config.toml
d_model = 128
norm = "rmsnorm"
rope_fraction = 1.0
bias = "all"
tie_embeddings = true
init_std_qkv = 0.0391
optimizer = "ademamix"
schedule = "wsd"
steps = 7821
Each number is 200 + 40 x the weight over its row's rms, rounded and kept within 0 to 999. Layers, rows and columns count from 0. The size before them is the row's rms in percent of the matrix's.

# o: layer 6 attention output (transposed), 128x128, rms 0.0651, rows 42-58,106-121, columns 0-63
# v: layer 6 attention value, 64x128, rms 0.0628, rows 43-58, columns 0-63
o42,094,166,234,200,178,202,98,197,222,204,143,256,156,274,175,221,240,172,184,143,204,213,247,161,189,174,147,145,216,203,195,269,181,221,191,217,200,197,190,233,191,171,198,198,271,163,166,193,184,192,223,166,258,143,198,172,171,239,211,231,241,217,203,273,211
o106,113,222,273,187,153,198,144,178,177,93,161,242,231,155,209,238,212,198,217,195,209,246,212,260,208,206,198,168,243,150,199,197,212,279,195,148,158,109,192,217,228,256,207,203,240,213,188,177,202,210,200,214,209,196,239,185,174,276,179,273,263,177,263,257,181
v43,099,236,240,189,169,180,219,200,186,177,206,218,140,167,224,144,159,211,218,267,141,218,203,241,222,228,251,220,147,143,179,262,189,265,156,279,145,185,197,190,207,292,188,157,114,211,225,209,229,234,195,187,241,188,183,215,236,236,135,157,238,214,239,236,262
o43,099,222,187,148,229,260,209,148,196,221,235,162,179,192,194,200,143,264,200,261,152,138,156,148,227,173,181,238,248,188,211,198,221,191,213,168,161,214,140,223,190,252,197,241,197,213,220,204,224,217,194,260,216,202,264,251,270,162,199,151,251,207,282,154,173
o107,098,166,224,90,158,155,222,172,168,151,150,231,171,182,193,191,246,185,206,210,152,177,165,276,191,178,192,181,172,224,198,232,146,234,203,204,225,265,99,176,155,122,240,195,173,228,206,246,225,215,209,289,220,215,260,160,149,180,247,224,215,185,233,235,251
v44,093,235,275,159,246,259,223,161,177,167,146,193,201,189,202,271,132,233,158,220,207,185,169,259,257,129,204,238,171,202,210,191,336,159,193,225,252,157,171,155,216,255,197,215,186,205,206,230,164,199,230,202,233,168,217,178,171,177,215,247,170,177,259,194,220
o44,104,235,212,165,170,176,254,232,205,194,272,187,225,178,233,173,184,240,184,238,165,193,239,193,175,204,199,237,211,178,192,230,191,193,196,278,145,217,198,227,180,146,232,212,223,226,201,126,291,151,237,64,240,219,147,195,221,195,196,146,210,183,148,140,185
o108,091,235,133,145,192,215,230,193,208,223,160,203,236,219,158,178,180,273,224,254,233,152,237,197,203,111,130,285,190,139,187,157,209,216,207,144,201,230,190,112,192,121,265,182,239,185,204,169,147,172,226,196,199,215,140,259,237,158,193,205,203,139,270,230,200
v45,098,193,165,147,136,165,214,167,142,161,252,199,156,246,222,163,241,164,184,203,227,282,190,178,249,124,233,225,200,211,138,179,170,203,176,230,170,244,182,126,211,161,180,167,268,175,211,141,147,213,223,193,123,190,165,226,245,180,225,202,210,199,215,226,230
o45,097,139,161,222,132,168,177,166,211,210,226,218,206,234,192,218,116,180,249,117,221,173,180,226,255,227,279,191,109,189,202,105,219,249,239,209,216,171,196,205,223,221,202,138,149,214,187,160,172,247,204,217,140,211,217,131,201,265,204,209,184,203,212,169,241
o109,093,252,210,198,206,262,105,218,177,139,170,210,179,188,133,172,243,266,203,209,244,262,158,167,214,172,192,241,240,243,189,160,188,250,201,192,169,119,243,167,156,218,229,253,274,185,167,192,201,199,162,97,114,170,215,198,230,227,162,228,257,202,200,238,257
v46,098,146,210,240,233,130,120,192,270,158,174,190,238,146,217,194,231,215,184,183,188,188,199,181,244,165,144,219,241,219,180,123,166,204,273,140,158,206,218,184,218,237,205,218,200,189,246,177,178,197,173,202,265,237,151,231,219,180,241,195,148,194,201,188,202
o46,086,165,179,194,241,163,215,239,189,210,174,186,222,289,217,214,249,198,158,190,204,187,270,213,213,217,177,235,228,146,170,303,219,158,207,194,262,246,216,213,200,106,270,159,243,188,209,168,188,186,242,250,158,212,204,290,176,172,206,287,204,278,228,222,185
o110,112,197,177,192,197,156,223,204,213,178,164,228,266,157,140,195,177,176,222,220,274,245,140,171,200,238,165,264,179,201,166,139,256,243,164,114,183,222,202,233,200,253,232,160,164,145,211,156,172,215,147,176,154,217,246,207,208,180,171,267,181,272,220,188,154
v47,099,257,186,198,183,226,216,189,250,208,231,157,217,215,129,242,109,239,154,182,153,159,248,187,203,173,233,194,205,197,265,177,173,227,202,207,174,191,184,281,233,222,217,250,191,233,203,152,122,212,230,184,154,104,219,222,177,222,198,183,252,229,211,204,141
o47,101,232,280,168,220,219,162,149,185,203,234,195,173,259,180,230,254,186,259,194,145,243,150,156,142,152,158,221,203,178,250,195,242,236,269,259,212,179,174,191,247,188,158,229,239,184,268,169,221,223,180,166,239,236,86,156,192,281,220,191,190,132,139,192,199
o111,103,111,175,144,228,227,261,182,178,172,186,184,200,133,177,248,160,203,232,198,221,143,194,266,167,204,216,234,203,214,166,187,226,188,266,190,189,178,197,265,203,254,208,189,182,226,220,263,212,223,205,156,286,286,207,215,263,123,150,207,262,264,173,205,240
v48,098,195,213,267,265,211,218,163,247,223,202,225,210,171,174,170,192,211,173,176,260,197,213,142,212,193,156,235,181,177,255,227,222,196,116,280,266,203,202,199,286,228,208,242,249,148,225,182,240,230,192,203,97,217,196,175,210,152,212,243,230,193,136,151,193
o48,094,293,239,177,226,226,126,162,232,139,127,239,156,220,195,201,237,251,175,190,184,228,219,161,212,202,234,197,253,247,187,114,181,262,221,254,168,181,188,191,178,183,193,201,261,226,219,102,278,192,228,139,277,166,253,242,186,199,175,235,184,161,233,204,179
o112,100,244,181,247,242,138,208,201,203,124,123,251,158,197,164,234,252,225,216,229,266,228,209,218,213,207,241,201,208,166,191,168,183,158,273,201,166,187,180,206,179,203,229,211,219,177,217,169,196,269,204,96,143,192,256,212,300,255,176,274,263,138,207,230,235
v49,100,223,197,203,187,253,266,210,200,217,193,118,160,159,229,212,166,223,242,178,209,193,252,214,171,187,267,123,220,182,244,232,208,201,149,264,260,193,235,237,210,197,246,257,162,142,216,223,257,180,128,212,197,187,209,169,95,207,274,218,261,189,197,215,232
o49,091,226,207,184,242,209,208,197,216,222,172,194,211,130,255,152,211,250,191,235,211,204,189,233,204,173,198,195,176,209,102,212,150,241,162,210,179,155,195,236,204,174,227,289,235,206,221,203,147,208,149,207,313,286,210,243,233,189,174,159,210,254,206,242,174
o113,107,169,197,170,228,178,262,213,213,216,232,217,153,228,226,240,201,246,142,182,200,193,258,177,209,123,241,188,146,199,198,215,179,123,236,231,232,273,172,323,254,155,166,229,207,166,239,255,222,219,202,224,288,204,153,205,224,219,179,130,224,190,212,191,253
v50,089,180,149,198,230,220,208,226,200,152,220,187,239,170,247,167,110,173,222,204,187,232,235,161,172,140,205,163,235,221,189,129,199,126,193,186,155,201,183,121,151,199,222,99,122,219,156,192,197,141,146,194,218,245,167,183,214,138,213,124,162,195,158,228,244
o50,087,201,159,199,189,181,176,208,207,226,268,221,197,149,164,193,257,199,197,279,191,165,169,257,217,235,172,226,168,188,181,201,221,146,175,240,283,233,226,255,207,145,233,220,191,200,196,187,216,193,316,118,182,243,225,83,202,192,219,255,246,244,158,179,164
o114,098,255,156,243,168,261,227,150,198,322,229,235,207,179,172,241,185,191,175,143,200,103,183,173,173,248,248,144,195,161,215,181,211,151,238,175,192,265,214,200,218,234,205,199,225,191,155,176,170,215,274,251,153,224,228,196,202,153,225,201,113,276,218,168,208
v51,103,254,234,188,94,279,154,218,222,257,220,173,239,232,174,156,262,159,157,213,172,269,269,153,232,201,164,137,185,190,169,225,158,161,198,257,232,209,245,316,182,249,198,180,200,236,201,186,180,212,183,225,217,164,191,216,241,188,260,202,207,198,158,250,169
o51,100,156,164,175,225,201,223,203,177,141,138,155,181,180,168,194,132,154,204,134,217,148,177,194,188,211,247,194,136,276,228,142,215,223,173,194,197,214,196,183,223,154,205,143,249,163,232,205,220,241,227,215,156,205,224,193,160,308,205,193,212,164,206,266,211
o115,105,151,166,205,145,241,175,269,145,146,247,217,269,265,176,157,291,205,174,205,173,233,249,194,166,235,223,161,169,204,158,191,201,185,211,173,196,225,228,199,207,183,124,220,251,192,204,253,191,226,205,280,138,283,185,182,207,242,104,146,199,119,150,213,242
v52,095,175,135,162,203,178,159,138,238,148,213,256,225,115,193,200,182,182,206,221,224,205,130,255,210,235,192,234,224,98,250,152,151,157,104,147,138,247,262,201,238,233,255,192,110,249,181,141,212,204,212,212,207,130,173,170,239,183,257,238,213,184,238,157,193
o52,093,198,273,206,194,237,140,170,200,158,237,184,141,223,258,275,249,182,269,130,201,173,160,223,150,149,181,187,217,189,209,250,174,244,214,175,209,266,116,162,253,194,166,151,203,194,269,214,226,241,173,272,190,252,257,172,218,120,177,262,242,261,244,210,222
o116,108,181,125,187,195,152,170,163,241,249,232,213,252,175,169,151,199,222,184,195,192,214,185,221,249,256,234,275,173,179,174,153,197,250,167,235,191,163,254,219,200,241,258,207,168,247,220,195,225,216,214,328,202,144,168,189,249,144,149,210,208,338,151,143,201
v53,103,232,168,272,145,233,202,150,262,172,183,221,257,219,197,226,237,239,189,192,231,218,254,156,179,198,221,128,231,181,198,230,191,181,194,197,200,194,166,149,163,183,259,192,266,98,147,223,248,166,218,180,130,204,162,230,87,184,193,206,189,202,152,226,202
o53,094,135,185,203,149,202,227,191,239,260,239,184,207,186,169,201,260,127,129,197,209,290,241,182,269,249,185,233,165,107,210,170,225,179,219,209,226,272,241,202,216,161,192,207,214,273,179,198,128,207,128,213,176,205,240,194,223,189,170,250,204,235,225,204,218
o117,100,250,242,228,252,278,229,226,208,229,235,213,117,127,290,213,179,141,204,143,274,190,174,210,226,197,160,119,196,239,249,238,134,219,200,224,180,175,174,231,142,241,190,238,188,118,235,170,239,203,174,106,240,225,203,216,213,189,224,241,238,225,214,198,244
v54,101,213,167,174,186,165,170,197,211,270,261,200,197,168,226,184,218,116,197,233,215,253,175,203,165,230,183,222,284,187,197,191,223,210,161,167,186,195,146,222,204,155,312,203,173,245,207,116,264,182,232,201,168,210,209,225,188,211,256,189,236,189,143,249,203
o54,094,180,241,158,171,242,232,200,212,164,101,296,128,278,172,239,233,190,224,171,199,160,240,208,234,188,258,147,185,214,226,197,230,177,228,211,220,259,181,166,169,216,145,154,138,152,162,291,234,237,177,245,177,182,200,163,191,183,170,211,208,167,204,224,213
o118,108,131,191,255,179,240,202,222,238,201,212,204,202,133,209,214,280,151,175,173,189,209,209,230,216,290,235,182,194,262,144,197,147,236,155,213,222,107,271,186,194,261,151,282,190,210,173,174,240,211,244,311,184,165,207,213,184,209,167,201,220,199,177,180,182
v55,103,283,192,134,142,271,150,178,208,178,225,183,133,216,129,221,266,192,183,210,179,193,237,125,194,236,194,170,173,119,152,183,207,195,197,222,176,197,195,230,262,164,208,149,159,168,193,233,225,186,156,179,208,237,166,214,272,228,170,233,182,198,205,177,161
o55,106,117,194,202,162,209,254,146,116,189,139,109,200,152,224,240,105,177,261,206,231,119,160,221,179,168,226,187,172,264,218,220,192,225,285,185,155,259,201,166,210,234,218,178,191,187,191,250,225,167,202,253,201,186,197,197,165,236,192,176,176,98,205,215,237
o119,105,170,198,240,241,189,156,179,230,258,196,265,178,256,278,204,223,232,137,178,179,205,198,214,285,181,234,138,150,208,225,201,182,207,212,297,166,221,218,232,197,200,212,164,199,214,265,207,189,202,214,308,223,238,138,198,177,186,266,184,166,182,218,202,213
v56,100,149,205,193,257,248,211,184,224,223,154,222,218,204,203,225,146,85,197,222,200,209,265,199,201,179,148,202,184,169,202,227,192,222,215,226,234,219,140,247,203,249,179,222,127,175,167,243,125,204,144,184,218,204,234,195,220,217,178,198,208,133,193,147,209
o56,117,149,237,257,203,158,180,233,229,213,220,193,168,241,182,240,194,262,164,170,210,198,251,182,166,212,135,191,178,174,222,269,197,190,212,244,173,257,174,269,156,189,251,228,239,232,210,210,200,260,250,293,217,148,293,261,146,211,249,195,164,228,203,192,192
o120,087,138,116,139,74,241,231,160,191,260,215,179,212,214,176,171,134,215,234,257,200,191,236,214,177,187,182,187,192,277,253,248,162,150,218,155,216,221,226,221,117,248,192,168,230,165,204,221,180,164,203,172,220,213,203,213,195,174,215,145,174,261,191,148,198
v57,103,177,205,203,189,219,266,156,184,213,203,271,241,144,144,248,202,240,147,229,122,205,244,122,168,213,169,184,200,166,232,191,127,190,234,158,169,205,148,244,221,167,204,216,225,198,255,210,129,209,223,215,186,195,235,278,197,185,166,131,281,202,173,241,154
o57,084,199,251,148,219,262,246,239,203,216,138,172,137,239,158,205,182,189,209,159,212,236,219,217,172,197,161,197,201,257,229,240,149,291,271,171,217,199,132,189,199,179,251,233,183,208,244,238,275,258,165,168,209,213,246,249,238,202,190,182,275,103,209,216,239
o121,113,67,253,239,169,173,153,193,240,337,116,264,239,235,163,133,260,200,208,166,168,241,204,207,160,297,198,180,216,236,125,206,211,222,158,253,196,167,229,202,233,163,206,218,245,163,193,185,133,247,177,275,160,242,230,193,190,193,201,176,229,221,170,233,223
v58,104,236,198,96,205,213,249,110,186,210,181,221,172,160,237,219,195,182,151,207,202,185,208,195,227,157,215,174,101,123,236,217,181,202,210,175,246,240,186,221,137,259,155,264,205,174,229,226,156,125,224,222,222,221,203,203,174,161,190,194,230,203,195,227,206
o58,107,172,220,213,224,163,209,289,197,203,311,282,215,203,163,222,171,189,110,226,204,177,281,198,180,163,160,146,171,241,175,268,215,195,156,234,172,182,144,241,185,155,238,188,214,200,206,170,186,135,209,196,222,141,251,180,228,152,199,139,218,185,243,213,245